Each number is 500 + 50 x the weight over its row's rms, rounded and kept within 0 to 999. Layers, rows and columns count from 0. Numbers have three digits each. The size before them is the row's rms in percent of the matrix's.

# up: layer 4 MLP up, 512x128, rms 0.19, rows 34-86, columns 0-127
# down: layer 4 MLP down (transposed), 512x128, rms 0.184, rows 34-85, columns 0-127
up34 100:480463511502462457518460525430532508549557460560493537463502595475538402475418582452563463467425434540452438575589491476461388608518468479530521502586541458543491533597521548369493420490512474473548476524509524460444564547591546501496529515413506540570554488510575495571493466469531465426610472582441409546507494547487447438493483450477523409515481527572462498462527440489495464476548
down34 102:511494438549572456475460519491485444465437568354604467510476532575638564525574476566539529500496514488537458483523534439578541523436438506480466468452498586427533546494536499553421511476408548499523558368436536438549420532446552445541557552521456545542495510471466498498468553493458548553402542506491566528585449477493507488513531552455509519645553480548528451485450537551503517503491
up35 097:510419409508506454560476445483532454581507479459522509493545497482461542495572510442508436534502458533543448446510504468522526547409511532479417583569505457465513459564482515344541522461527487467503462576515470501450533502457501477500493520400486471485527390553475514536499424594517510427520567565457599504464540551487522471507455398635444474538442433422574586517558492441448430605504
down35 099:457560337570510469489522513536537598487470477474566452513502580508533435486481536476474487570560531466443526533423485432576448489564532486562537455479501471459518485552500482482564416546487441540557498410439511443454456499504537623558446486461536553536394470485436539559515466416505471592467516445518517461493495380467513475507464458597542493541536472511505552450506579434548452408397
up36 098:558437526452537520449484505479537437605523378455539568616452502619486517497490535545448539516531478467469536570482469479482541565520535543495545451398537550502419498461558578444484446536564467547390403539526543498500512523497460453391367435546500502484531502423476533584578486470566525464430522488456504472466577483557544513431444555575512514482508480556512469504462555461408515528527
down36 096:517454427541545426504525505536503614493510533520417498335514486386456548489466458479522435494465522544511475447521520525455454458513519488523524536518512491548556447527532455517519475473444545451612591443491455502472445461528515503567615470431528493515513459520523509534477356535452495521546501509522402547533493454468493480486641354448546538554399540521545493535598530471530464534477
up37 088:496501510572486527478558549501507518595588464493577548488495473570514505534580461528496511439573441537509538450445541473536508572535421539609462499574577527499499546402582476504489480516480542405451572484499569488670467574506447479493527508448541503454434499444558528555520502502498531571440524582424495425486565537590564589483517402572560546465431465523446484511545444492486546543507
down37 093:532456513541496461482534494461461478485464542499505536463569530517503485508397512471568454585557514545526522431524526629498451493500637562466540539401486617506629554553477547539529539484483500522451459514450438506471534500545425498513354469565542543506475513499429561445468398419514480477452519596546539513536468549472497482432499390416458508481497472461475521459587432556504492583528
up38 094:539504357424526507584534574496555507540464530445595515576509516542520379447483411461532552503500474479461448564518472530536443591526364529501615425459390447521530428396514526490501440560504628533535469490576551524493488475527516492537533501468564519452454507462521390614480522522526476485486536538527481525546544487496545473479475472533485501492455462521546536549447473480578511433453
down38 097:478496522493360464445532454411542383560586546531510485617469507514445588604497523522513510549395554421448559429534505540385498485515512469531398466479495492466532440446510477429510484457434505461535474517483471510444471558486512557474496558571508478560546449505456573427605443499421460478495519562512518488563460529513412503476449557558473524440609547469525484496554553482500551558516
up39 100:481508414592546533562475410559469506558497370559548511526489473517524527487484543522541468480566521498597402484540504515461395453497561462560481452406447423497544530455423613490500451503488459515552508513583487409534573444437510511559507623409525497507496519465529513556516499521420441493443538436536487541486545516497486575452397487385533557520554507477591467449470556496463488470466
down39 092:492532657418473460425513521376483492377537589506422479544474504518460604470478474445514496542442538549508554488474554442475506523503475383519536546560583565494510397514584467534422524499558465466494491516496499553451455546496539418454541454492448489449525529482463449396478479395501486471569489489459505396562426514500516461496531456537561562546462458466457502518497461423521568501573
up40 102:515491462413474478476496559488472475431564474461527548525471566563474554520478512439565539444478441509421540506515443547517506548522449403474503415510397395485555403564542547388431474501565486488401543494435426500546397446481455514458456497409518442530507438400469454551498486456546494442468430606497486461462518544458462543473519508628491495435570532430481513479607489504464489491493
down40 098:403563548597444524531428555510414478583497492503555432516529480458524464418558429539407556455474506510539529569432532395513477464495541470468524495435555498490496544428518517474474536488407458527558424546526570505471546535513491508549561536532554476508553600559424449508559520543478497526438552452402527508538497488558453562546515624376590497549420529524545488448411520528524533527534
up41 106:510465510574550498545566438501448534544465534500573543497523469500488494517487516560551592492422555483453442489514476643486419571549507476414469494563534504478455435485541484483553599446537452522400459565520626504613527453443479445377487531454504550580546516514543465502426535511506462529517490379466632524412477378498495520500450534501482573479527484475496461531508511565473524493520
down41 103:392498489508481437524479519452489526367519450516488435616524508475390481560595531461450470468487420586521504493537442445440524471391492446490530416506472511564430547585463479528516529534397504500557479491487445469380543644543487561513607433472512502446501454472480506536596511500464506483509527538478393456541472571515475442429538518507511482473534552491458440444510468470466525562488
up42 107:473466561506388484459494418538454546501476614459480595501488541492539386458437510498525536504449514514462482425517496520425530556476409534568453454510458481472460503603494529529536537389533535566530465573398546554506525487542535474576514541563397464526494549472504524564542519471581510609526427449502520475513432403511485542520499531453449483476487434493520504467475398479581638453530
down42 099:530509474438555558478538523534501383491548481506552412500563444475543574535518504458469466506578510443467532535520485481527380446483517517459583488443506436557539426461480518519508426613462384430527477518595441495534507470415402588478499473458520562470535559534548427506509472593517421434398535487523466478542497482484523501488493485618615542476434538583528588487538533540492503457506
up43 090:534466504475388525462481434516458489499570627498522454487537411404518389485518506431487528492547445464490549512472498515534419456502483505588520455473464488518495569545578504540451497519447486481524482535460514487468490447454471468564496505629488523515458553483537452557559497540519514405427497570571441481496562542394569486629475501527513479394557549556469439471490380566521490536378
down43 080:526570429556561450558508503467460507487479389539486580557539636564507545512471502518520472536450534571500498448499546514489570492528500499414516501580564468584517445499470597448507499446530525521537444519512444526499530492553490546430423494446497523445450465450503500508496512497483410569551480436492535566538518511577437456351476445513481453617482524554569534447557526492448536427662
up44 095:453509443456505430428487421593555554495538515421519501542470571494606532483459444467501491466539520540488559474461405435519420578430478554437531459520524564473501439487535422486503420504551575466540459466448415469445447507562518561457379371508523499559462491532480467558546516524460449527480452516489503512488427603547507497440551521529458467489552589487434539483464427574423441454409
down44 088:522571504554544492567539524444491540466554516584477494494419508518506342488515487482560497515487481503484394412504563475469507423573485514559480453540516487570519479546465520497520506566455488529504491580505531528585446530426499511510492563493416500463480480445427435509632432498496454457409478476559491409615578518457478411576398670451541501469481530555526522480514536525522519501481
up45 102:399501530412494458520601509457385431428591495558529589552516526517536474509489478519558556483431468613484518468503566518510515446548450561491512484421476540501480445495408545500540563492528564489479428559538533468432469514574583500555439512506438486479520573616542517508520441554467493493450511524451562542547547519472344559532461487483504452450463479549550570383515479429509554525469
down45 100:502531563431497608424436465509516565483472521577527496502448558531538468504574602444516493507559580399449523591558518443503463524493460501446520491568466551470473490485651454448434496454512441539523508499440498495550524453429472532464550508556538556555506563431453504477458582470458493532505536451482394443570472421568528422486500572543496619580523478445503403539537533555473451448487
up46 099:465484451523448454400450435461550526460417488465517548466524487492482464497495565417535454471477498580458457466570484473421496491451567445512435623523483444508527487514502537506403500551562366547410499443560453489525493525480523497467634412451517461535496523465486539523498469460536485548435600477470512373476467572548575515617451439472514380547494508469594460549500476507471483503492
down46 106:591486551499495505497572428460453427462514456556518486507463555559409577455427452444480519566516525505508500578494488517516515590598446538544565338545421525469530469436498494540497544529510527524459516506486600507442476466526538522579480498489442432475555510456475466441497448455488519480467504578447487535451511444505370418407510646545496429564503540504462454484476565544523410534548
up47 096:491530478506531565486445453510548438582431433515502471481480432411374551546478561584455573461519479494518432522465511564480467466493413511594385493480506475509594490474489610493546515366463442474539521441582550459562455555411456534492476533460462507475434436494537514592399482442510502398467509535503476449563484533477485568430470588438533467502444491428503529532570487519495523470476
down47 084:473444549471499415470555614514381540494586525506550535516562540547623383462509416479588480511494575484475578449543425493388540511479554488390534520520499499459488468508461406593445493505585499505427472584494493542484494495630527517478529441529473547486540549476485530498564472534438487548496498500520428528512478437555450447562495575567434483511593536489512522472434452549514472497501
up48 097:568611412519527575451514480530544427527547397496443493481580505435480454558473382474537455533538425513473470479424489491481426470566593467454421464512469604593577509499483517451480468516508438475577462490509500484484481540511513551545640472420491482484457599525565443500418500492451590505502508539424563480481493528585474541505586495426467561481477501469530550504595465526538545447508
down48 095:445501536553461525538457477547445569514514601493575468469449494523492520497617515435500465566542550561530510583464433509562484563499462450515571512439586528501432455486553527481497510620506643507552525521503503458475476517463478425466476580529590475516535497514457495431511456525578525493484547472583462532624469552522437441397574576569508557624524497516535397465492517529472471474456
up49 112:475437367475403432494456582478468421470439495593480441457480488590370602521496579487519491538608544488511566522550515538450505550489555507536541449528513497522487531555486383551560476508469421433548541520507488466483458518490512437456436514490506584462512516586493471495483626431435457503499456521501526572516394402546448548486494441541467493540473511584416531505524497458515490545513
down49 125:530543541464473465515460541527409476478543513477425505443466355572467494453463541475455485484520471589481491494502511447516401534460562454573562501505509505457530484498549597490458528511592460433464524499474453548529495543418429413490412479420570480423471487578545495581488513449513456510500528487558578626632482534538464513456506458541566547532524479464449515488602454429474463421404
up50 096:568592477466528505405572431484474429570505543554453587492474438504600455510504511411504480471507565607453524470507520424619475408493545507465496388502518532485483499536474520560413498436579564524464469493421481470507467434539509482527492519364484413471567556593476486487525527480541534543500500559511477506534565473490498514536543360547514557467441507496485424474516403429492467553512
down50 105:464440449455463492467583433544594533523483492464552480475473549547546412545566553493644530461513499411502550545539488587375446504495435501412554433419500513495488475555392541488468413508610461471513455551526525531498597417542484507451501514527476644480485486484535489581477476535499493493505445574479521557558506547511490434499467547575534490454473477509541527454543517609529429469471
up51 099:466484508542529444408555542492558522541554566431567533540498433516499472456407557495452375506432453569501494560513463459539512553483457444490509520574426512395400529497568500566463500496536524432470520452514504523580429537524482591492579526515509394468461445447461511584485488523528510557397451520484523441492502501539566457604505433467449448422515538479468428362564428467486508507480
down51 103:520477565425479484508427500554480522484384453559522484529516472538545512466497461576523629578594531427471467507506491462474443398468567540567613535512451441495498504549481551493543519424490474505502499507490556568459495407423519473553399509464536558396486520483504518468539399440498512486545558427481531550505496464435485449518507423542516523524526463577614392628438531453512536500504
up52 104:539490539523479524547570487522503542473484578465500526546598430496440494435524559508550434438504520546522548549511568530512402520480458484457513440446454477540427582463496429470520520644569595502540494477467448525455506500542375577491446425530440484499483548441451407499640460514497468503424556468487504443505544502534507384595481434526490450554539524543429476470467499396467544536552
down52 098:501517511454625509506486522366452382465520548551481449527486571558470468510443549485484501515492478398532525478533418517498536423481510516513515589515562506445566448524479472478472501360461492553573528552470471445565522472563588408425508494429535524559494507604522619421381466500530601467527463550506479488537457471504490573436512489466425492515498493428585519522495494517443476504449
up53 100:552513546521508608442539415495484516467500359491481392552525419617497593545498568347499507493541443480501512568477447506512513532463505458504488529466543528477463420526494560433624516526585507560533476590548479442506520456547522476548466576514529505509466619544465407566525472435439425540514529566515475548429489446473456509486522501529484543558505452487424525464489541516517451479579
down53 087:503408554438447446536525483504492552545454590447550490513466489462547542494490546586472511497484509523520536470532511451513434450533526499510469416474512477574531494504467587528446483495542532445548437433477560571565413424410503490422566529450474500457571407524581605473504507592586510478488409471543450517630346515499583538470460467513543494476477574465543489519475502557440557459419
up54 098:502510452459500524507510399510525437531500470518495582480453575512502543429509475593515498489559489503564503378550475416490454591507471455519511462563483440510482510467501396552388433563530523485477530449562508589524488488462590467399565500523399476514471457484495463554498529588568532538435542615472479491392589487505470455517499462465532560495467508371467457455514412539424414523504
down54 103:559453485438530538550547565471449527488481534474414440432433547481521522524451511413497443536475539467523463474492508497475568385471560532532440463499610502474584449582441536476497578473551521561429552508459377496528499474501496432533467494572467479522522528550515491476416453535449496551448629368480524462582369483468546484500534450508461420417514430571589466517482538477536523515484
up55 096:459441543510584514529417439509487561501494462498519493506399440507424455462503486475512509547485446573497514550419454579453530535554434473568513492509552481523416515597534514530623578506583521502527439603532582550508484457453500544412541521498531500486529406525508599474540534443532521488466501434442569443615408542481465492501437504542424562496513460583451540497447472482555439405580
down55 109:541499501637585469503549519543456567507451549481489500506532511535613433501473590436495530439504519480516559585522588536385404488450531430405415544432500593518443402516525407552538526496522474523574450423560524487462497416459508499470546530506444491517475527489516488486451513470474521544544517555520522582512625469461473496493459587540511511531534505548507508548508585497417529530381
up56 106:542516497605499408488494456600543475551538474551394525592512477533374547540493434513528524517484477576428465470507552561472583407501470463570448495539500521519545579478453463474628537574459532485549522513474469510510533596471513528515538404496551506579506406494410522516472550439471458495451456457494478438452575496467549551567560447448522420437501485454509485557530427451526394481475
down56 110:470418540510531588508512440518486450518522516401587495490480472410515546410496461545533441404440490444405496488543509539454555522508438535550603502523459443401461449434534504513472481476567530543463536501493487493594531429473480462499511430581461572518523566544453436498442582420451525654503414544467434512514472421544540555468462526499507564600536516520544473451462444542491555511562
up57 097:520453570517415472454553597535505484572567491572455503534506500499454456524499424468477560464524513476498595510507440490486505526575516535547522403524501528585588554506388503545460602379546488531483469558428454448560496576484510482552636496482478552492513477560500428575512456518466568545592468455457534479521477515517376532460558451454554501464445465521466530549535604411437474482507
down57 096:444584497497507577520396466436503498477422467498516528513504507530543507448496533581511462591482506458566481529475565490460523494486452508517486527533443500541382432485650624533538455580420534439436453413536509594437510507458494508485429477445475456428492483454574493412464489419550527456475470514524425481518473527660529517494491508544461492523568481435523515456481400576543558488459
up58 104:537478444438439433494558497483554467521476559465549488432493468446476471432531508584482420423487464396543492461541463487531552504574540521439491534450509573566472441478590516564557385502519594480443486451394416485655463508474512511519444549459439500444517516563533549465585533430468457523543508514517497574544446432525400497518479485542524549534490501469419553464480535541391427504450
down58 101:447532527586527552503466508493413602503541423560539488583563443566570546565436512430545495540495503561478595529463425459467454479562323525501572480486464434467466528528478506473437582514520411421519535450532465521508510499515433517456533472555478515542527489456477462471444486449533561502477506565477567421530590526490567491465536542509538450445557536538640564451453472487499524464599
up59 095:464477486464565532443465370459433489537440419489469557518616493476573494472621502471482464464480488476567507513478530535538501539616510386478525549466551446539518500463392573582476475440512519464556551466532580492465440438524493579505510546490548494514456482405487573494536423524502390419496577523527451490459449511516509528511433434559497488511480560479563441422477459440429573444436
down59 091:517514514612498519565468461573491484421563556504533480522477453493445504551455587512481529463439495611534579561575469440547411391459474529514515498540570528573422536455564435433525530484492551515530496473543519572471443535493531519527499472484550576610545550533446612512449467544540462522572412458509514589522534511596453491414489433465555516514456511559389511582460481540492479501575
up60 083:496495514464450505515483474461527460589472384525482534579496457529536527531569490514557486628527553497484507480494468380489514515459480456578493481530581579498541503554571590381508493553479502480532499479577483506496568440536564473566510451590398451480608493407494513471450536447451512587489416514528581472432482410563490550443499534438441511514510451485481584523500558562456436603508
down60 092:488456476586478545546471502485507582415511565466509485465403437462482497413463639505461557479583533449558494550491533499433468500520477543477424532532491600559504412483580493607420575530576507467536497554380603484533526582453476529477492529495530522541493521469503406592495565553520520542560467460413469515546554554485441452536463476526510563520519481510501386477498516564499557429458
up61 100:539524620476454558442448419546469568422548483533532506503478544533536493459411420506533459468478481536413533569397465518524491542450530527469505440502459561489408479548546405498412465433519589483492442458538455502426531425537511463537458437522499565497493542515525474425530444544543542430408526566529479522577523574570485559516484476559434483423482495459363504458528404497540510567433
down61 078:440550392539477414526509618473464367531406444472512458612606513441476573520611448563433523467557512552482434483526481449455503472525490534553533474523564434529502518479383498475506497458502441486522484553488558473475531569393422487483445514491501478513508453512439484587553541474437463445492387495480534514459477534451453459483529455528588511551452448537571530508543551503461491450581
up62 109:429408507433458537516548513475452458485589464476517558466509523523532440526460495453507478605513532474472535492526580541514447546415524487495466446527597445474519458444481625458448484385472432486562423526464446562555501533416470427449540544571466571480466517486464536585466502471568425520478555568558499454505477465431438452479509492516469496435495492535555612429432505592508564393423
down62 106:576532549472562457497499492507561487515441435502540495472515466525505559556516425459575459419488411468559482475488475502464483565544458499519572495481445504452556472497510459569581492594450435571463476438450463440442495451611506520415565470423528474485438426469513496498589536535477551509476570522405535353496465524545535542461504627449509518513477465441501424516616444483539401545569
up63 098:495495519385492522478544523495490371464584623463501492526611482438517501421447459515525567460516587452457474495480508468511464488468488512549473380489517468518557466439491475493448563479517544552532473414576466582454546458494480458383429547572453519328563517570522543500560559491480486459445432543496520403525509464438494588499518552478474512439482526482492490455543509535503405544501
down63 096:552439497527481441461472441527426508559376426469483427437384487504507434611555516533516525526487427571483497568517512512453536485545509533529576500466458568494473534596485523503500378476483478456497506568495454493494450454475466542566546522461476494545394505501439539533402520543562436458454437496564357569561453480559562441516474554517457435549424456507486502568433460505490589468530
up64 105:381576477433522557485466545556535456538508555551580546435446440543461543526484497570569527546517526488595530410540507502577516461506559521593503504462424517487469441561567462479471438435512523450450500552480582453498505527533547535476607545552476472452413509420490399510572539563477444460442516455487580471443527486473427546480543471561520561360494433473528497557510493517450502608508
down64 099:528471552532467526477458465446456545462523420497447428579491507497550419479467504389477529506564453497488516482481461532398519575444341522491459526523556433481512586432472597538464551510527453532513484390505407537446471446433524528523496511418457533467617504586606516478481491542545551492525488528476496513483434486566504449530502548489479482631522583483511555449435422547573510430506
up65 095:507549360481604512485518451529427449538526556541486523566532593512465414497527513464516503415532430490506516460498486537459547422499424495540509502464532468461489528431481516444531561465395476476508530519566597422515478522536516633453526417442467483505451414560532487564548501585454443479528527541492522486496476562493460521499597401523553602528518506451556583521537470513474399424596
down65 109:452548644558559496550572386482456447453550463512491512448495526489455511463516491550466537547458466521490417499494528411458552387544473550451504526523494475411537499462436446570514527465468558536498491508515457558534556473634535447387436511615487452422511607449572590482546478517570529556496519531490483498390567552539470518496565467454473442510430494477544491573491510465533505489552
up66 101:495464536427601572431500470583511388499440399489428594558504434504532512549573459500623551501480515461434485556505503472466508554553519514516571415508508510478489501405473603480539530411622439390516433581551536513555557511411530458488475497464486475498532472456521555549443513487555540520500478532440510466558477487473501626465572563544545472510486608530481460497497454526493495468518
down66 097:536457551543427511654592498540441624520540546519542459458560484485472468426451589560388439570495463581490508538507473539553415483450448481474440553558454435447545506487500453471400513517490520544497567410465536495536533475471469513516454503526457498526485587485459505460536490508482438425503505490555527498483538511517560385436432406470534466435477364514532579583494535515525505478475
up67 104:480392501448458513556551399533508516501438515518480527557523553544575434506480431524408457487413453451511490478523561523505625524458514628518553483483478480436505547574543522530459523411533514462392451486440534581441476483489497533504558516545447480460469542495521424453453504473524605542530532528563505610373493565503530465467433417475472500463430482555380453412481505485545495502501
down67 112:596506536437500561452471563469466424460528489598517484468435546554520591470482438539515548489579584413539499479471571488394414412442538523449554527564499516472564435432446469478455463634515471593473529534562451464503503480486474427446450429494527522456563523463458488500479445472584543497460525527440551481609473468507424539506555581476531470594467499505558542487586517496479454511578
up68 102:553513500451573573470551511570509507496559492412481503514386537464496479593407517480526462480473519554555539553517572517413504510406495499478505424494366504459576383549528593478487525548516517508529481543458518541575538435436612488570535418559464509499514444575526519444566466500501552586473498492490511601425464529449551459537451572470547543455533470614542542456533468535555481536496
down68 099:445506521504381453486529568492426508567451513495553507460648408540526435395630528538492444432381473534485462471490525504513506506587547438511443566575564499553460581456477475514460481532510510537461420467546436441475458561475423476465499516450554590555509523494451575522485426476461494429533551489475512464474503489542545510432567384586434530497402503492508517522533501481536520477462
up69 086:523494499481501465577415504494445535531491586532598559430524536499423501607514564391533449403457553533413549480483568570433533470500528516495444485561460457497541530562539548525516548472510532467529346554453460524534472488510489561577390546430553548580544436528536485476454570419538550509506458495426538576531454505453529514592479456434533471525466481489447499441476497544497581554561
down69 087:439473455539499501534561494611506460460450463503482477468469497521552500518530522444500488477578529432578426413534506395460511578509557556513549523506615493470476522476505474439361573484534559506521566503520466524509539443482496468460511521575630566512493444550440549451460486592440552514442551497464545516660488587560432498484486422522520437455576460479516487523463522564467453562419
up70 092:477561451525469507478536455495508484494487478487538473366471581487387439511515461503435491513483550457457494485537500411473535476501444480499529527488502445490507551458446534580406520486506528596540422482511494552424401466551542467424555600512315446558405461473542466519632459518504477492487527551490481608487480509493476387502470437458486484462535449524400470526429558519511494560468
down70 092:583458496500541484500387555470468520584533452485482445572563486569519523459455524520471562528484433478579486496447531511573382482515535531416433481516508563466562354481545499500533537535477443376427564509469435545543584505467461455469471443521579448424568508455510516543411487494516482525572507452471549466476554552517526582542543492519532552528506485468632491493580540431498509399541
up71 091:487482496459589483456585442519497571420465573479509507593523529496562517537519430457446459443547501426472605513435519540502547474543522585468551458572485368522505480436545535487417444462508528458416515524403572502515596468465497458452467424525509538440491469481428489558511525535571514522478399463436524565471575490461510514532472496557533478486528543621435532494464447561536362525553
down71 101:545545630543452398570549520527450412572549490565564524441464557497438456396423490576506491541510539429478512533447504424430435537457405387460460549428466600435501562607488464567527543536502476474547484492555481505460454518515454583436521541507562588563494551464556469459465473458428542506509548434491525540517471421518424438466494471508538536522497510444454500514464511442539470489463
up72 109:602569456545462509447509446489487463453408476391397469491465517390403506489565443345488509491513549528427499519498493504488455481570541568538506528398459503588505528474494490598521469457490472528538553437582439461533447420548476438521518523454524496497474540487479417533460484427497537473484492499523509425410496529552458486549595491508497490459443486522533387460546530609530464401492
down72 111:514527453502500463437612594484567602549489490499549507496494550432555499438624546375595526434523544448410534538458532537555470523423465446531520496487517456523407590445493427560554558420465487524447516533478524507479491497458530526415518486446595590362528442505473483483450507506498517478521484520500456477444480568531433440556537544492501392517403476455494509468500484517448470434470
up73 100:544415562529395532483428463545612379517528487483531532546510503555508497539399528422519549527503512547466507494504510596471468482471486510455419401490481517384493478538527500423443570561526465507489419457555527524595481466551454438482491505471492467614459443501472552558534475514569571511440579471493425469517579513498377506479425479528516422562491523506526514424499568444532532599535
down73 093:590580555452504454558514461575395573507491553483449476545499390529515525475561572633448487413505475527488439523534513452547554544582487523518450547538450476587583470495528460465509514447547582477540484474469476431357568491410522545527454498476575508412570459487486503456508522490493462470549508469495507567520431440540569526516550456476473560427517424527482603519483391521525458481475
up74 095:434498514514485506459527598547517552535472449434459566507570474478561416610594511564545423546550517487447588497502545589455495482489522563519457474507496532499460567548464629502572504548540539509549534518447553499543422548404520588433593497443588467548492561460481508490587552476523492503404511435603510520525426479517510513488462488419492525411565455614496551472500460541520495464530
down74 098:556492533501567480547569495452436456486498539476519440643512590436481538445426508494518479472596482458514499523537534448564450483482401537597574443557457482591527617449455491522485466428494521585477414537538498502454547487568478442582498542501428482483543367475586456492513503586542463464485515544464439458513560516536525508455415505461542549638517472496454529536555533484447496474529
up75 095:455484499489476470515501457510527632493471536442478716527515594501530519468502472508480538473536541520563491512581489582570511499539510517507523576569528569428469469471588480558553545480481479465474488518488527511511498478461417541375486440378508495527501519486425544568513537525414455451394509485505489502544486483616553531532505491549501503501556623532527392546446478540536500503581
down75 099:554480559431474573474506527505459475508564513526509360564521434599493418498417522499502413526517512440485492626465561467325551447504460496443449552514409497517533577417451558452442456463447480531500509462557597541495541552528500433503569449505489500454558554476470457494456426403565493519487464545483514461519526470443476460539438506453482515542466486524448463543515459539544540446391
up76 095:463511538508632451468646438438542578519441436645467488550532396467484555489516428501448423497521531498520461515435471533416461548476433488468543490505455496422495528456477549468465409586569470490510558547529587449523529468594445520575506514427609503543500510474462536472498508490553444477516538428523512484468464499512600579450369531554478492520487519488549496532459461518511493507559
down76 088:535497520549368490517483558530421436522505503412554554488534611523490580505562575489510487521392484511488562459514551472598577537531529521514506461518484507497489473576501441525478573488479500477473475399557436553470504527395462447523526454502477486486451461498572414528456552492400552540514519496443444510607574462573406417549645522517500489524535459450502469411529593519514470483458
up77 094:589506506498546488441528615507570433407543462471479522443423572526420489561486461426555504516554460479418545528424436620440492431540459525504516533451534525502515445538474539454557530462480480507471467528566570608509515466500429533532470512516538496464595437491429509463547479533571498530418494548479530403440600475513502506417552483437439569547410431481527461560536489536547435505590
down77 093:471544545389561475520581493513469567467503581481588544455522535508595439455559516513433527530452455532476483491489551413479572578533587515472544447513473445465512435461515424558580463552481461548534511394460490471436488526567502442455475486545539497556506494426530454491471450454518470486486621515464503520577430429625528519527512653537573475501499553483486508529446579439478586453469
up78 099:560448439511498585525489479519523512483559505518509496692512525428583524516466555507543524547472531584514531494434570557478500536557437515480499413555478515513502428532480495458515507512448557453519592586482555539442505558521546501423364551448452537485481403600377503495426525512489445498486487569526579523481457445552412482542443505507554453430556560561501511519561503495597494511502
down78 098:446503444456518482528473537495465466545499521508512474401524572572426430510404452473472466411490452493522541517534601541611528434499451501468532504459548551541508571567463504463470449530510465561538529492575468479432507410485468501518604483473482437509524590520563469590520442606491532512524529479518385492467423570424586538532512466424483469658505486536541423549425541541559515482474
up79 100:450469509572547532500505438463514483552431570493583430460524496470426527494434489497501470500568488490563463545534627558480565508511535510426443550533532522597555558532387438481547574508463456587415530468466518458556466529592508436527510586408521612431554507483431496513540520488460540496495463475412627512433479582446493529465510464418444473508454465511454510515536490614509514517565
down79 114:603516445469407381515490581504517596462531431466433444546580467459578492460541528476462427479468473421451484516401479458457537528535506531556492501467413626560484502498475532499454473550639503557538455513551491522526514490414511486485477545525494457538536409476467463591484537515468518507451467453400556429581438497532569493489550445535569474526534510458520445548449416539440570553491
up80 097:439452544517554574542629510530561544503517490462515430478517551603448489521599445492479534418597479436437538396542406521527510538633480529494550475578500463505429461494508462499462490536537611499532456597486442459512550453461512508551518459519522560567472562468556566500520531526452496539475503450531562481402468495507540457503436466548537587473450463471486484453526411514644505528527
down80 091:448516492458418462520490437498448525468450509477454518535493487438537551540542426522546453495401503523469464600486553480527461421454495457507548541513565538500629470498479567460532464433462455397422536474403453505453497560588552453471544524418475484478475497494435449472510426545525533513573481499388432489546429413542521470590547597372595477493472487570448577489515538459461457499473
up81 100:468458543403625500518458508544476494460444552475617510534584476479608533462496438434479484515457557513482528454456548615501487557485426468468559487504465557456493481521424546469471404479478444539486520412581530494520381508561582562505593444457538508467543553509462602484451452603492476425435512513503453473479472550507455521487494367533514459480384515529496469458469507459494447518526
down81 108:537516575514435557454476547570554455537441523562415523489497425533544541522531476551406495536595518499467505527552575486452537470465507473495612476464513539406534517501494437425475491527527507473454558423547500480447566546529414572488495531529535488453504581488531556616479454499443458496557439528524614523562503598530438483531445434412465457517499504462461550393411585455458406450458
up82 100:524475455430421559474558542526452458511523391535526587494515480577524493504408545562472643521471517495570475530454447603441560525549437450540497483494562434509558506463503485444376456457498528455459486479540568540547531534603457478505454504425416500552479462467380465521500505457577498493504502609564491455450503474394463479460603461455466469453447567509525443506503484512565489524438
down82 100:520523555427566499472470513489487525397495497390449424540472473513483469485580507452547450500495507490490590465639564437602524536528479540601420495511533518490506522563499476526598554556511533455571520453461384458450491456445486570435551495450571357477565583524470417452538472518521477548486492431406487499559514486505452536485461565505553554564515514417453484532483485488400491476503
up83 100:471450477512496448518640479481564579456566479517507548386517542470494395513525481524519501542453448500492514460481552442477466631431482409433552433486416469541517551562457449544434554554532570554521526461550583548455596419477468496499477365458536494504588557516500601524602446518504498560549515501428426512563438475424526442517538516534512487512444499529524485496529489578483520493485
down83 100:509472464506427465482341533469429509561519511506473443521413465454443581514536489560441405494516552496504458482511488315548489431520536581523385531533481552477484463475520559563491474477369537519465507509553569531507536559571510424543465470435568519535507493529509512520529523486442477499453419538536544536457373500545453581521557435480507485597545540442482513458490513571474483460473
up84 101:485486564481415477457495525437536520410541481538541459502469479440495465551624543561552558497475444527500542547472543476523476510544440503475357447644449458544586466541518503481508511543536529493572467547445470465436544576496493468453446462450461576552456496512501610488510513449495470575489472552503526385474592417456544532546550516588477372417485503487434543494579502523457439519518
down84 099:496517417479524531519545510461491450542513491518487485447466521534508499489444369433408478449528548445502378506519489488499525460444496423491570400395509534504453482439498454485461486492414400441447507512512520449482482513498511476440563540457542468497555559358461478412537462557522535515473534456538510499544504628469427508495454545462498537601412454494510400468502636539479496615497
up85 094:502551545385515499447557534458483543408456538511499532396504614595495496520520507471486563437497506506511434523572525414470412497547462573497585446609545503560530508600522588462445527522542532458502482568489537433506418472480521508430557622449482522500489525534447489570595530469518485483491525509559586518466547394527544450476492566543454496465582474478536479552523552488488513529625
down85 086:591464463507467467545511447502451440503541485465444515512535401458579548449456473559413433552474501514527593462447452609592544517463527510513483550427447523551529492426470471489585407530563529468542527421443495522507590572507523540616403458492468490571518460461441474529453456528500530471527429494437449486500509603552538558417474526416570501554520483491410442514490479460545470519392
up86 116:538531472482532518506516549487515460432501443539390427515521579483575510492491653457476478482497512566485490508493395514410533444407575553511488469404458446582507563529439424443502606530478418447425530495520512461549487554521602487557572484506482413538509426468486496565394450533546475520551504445435512490440454511392451577520512412472474522506493550521471483490453484431516527576522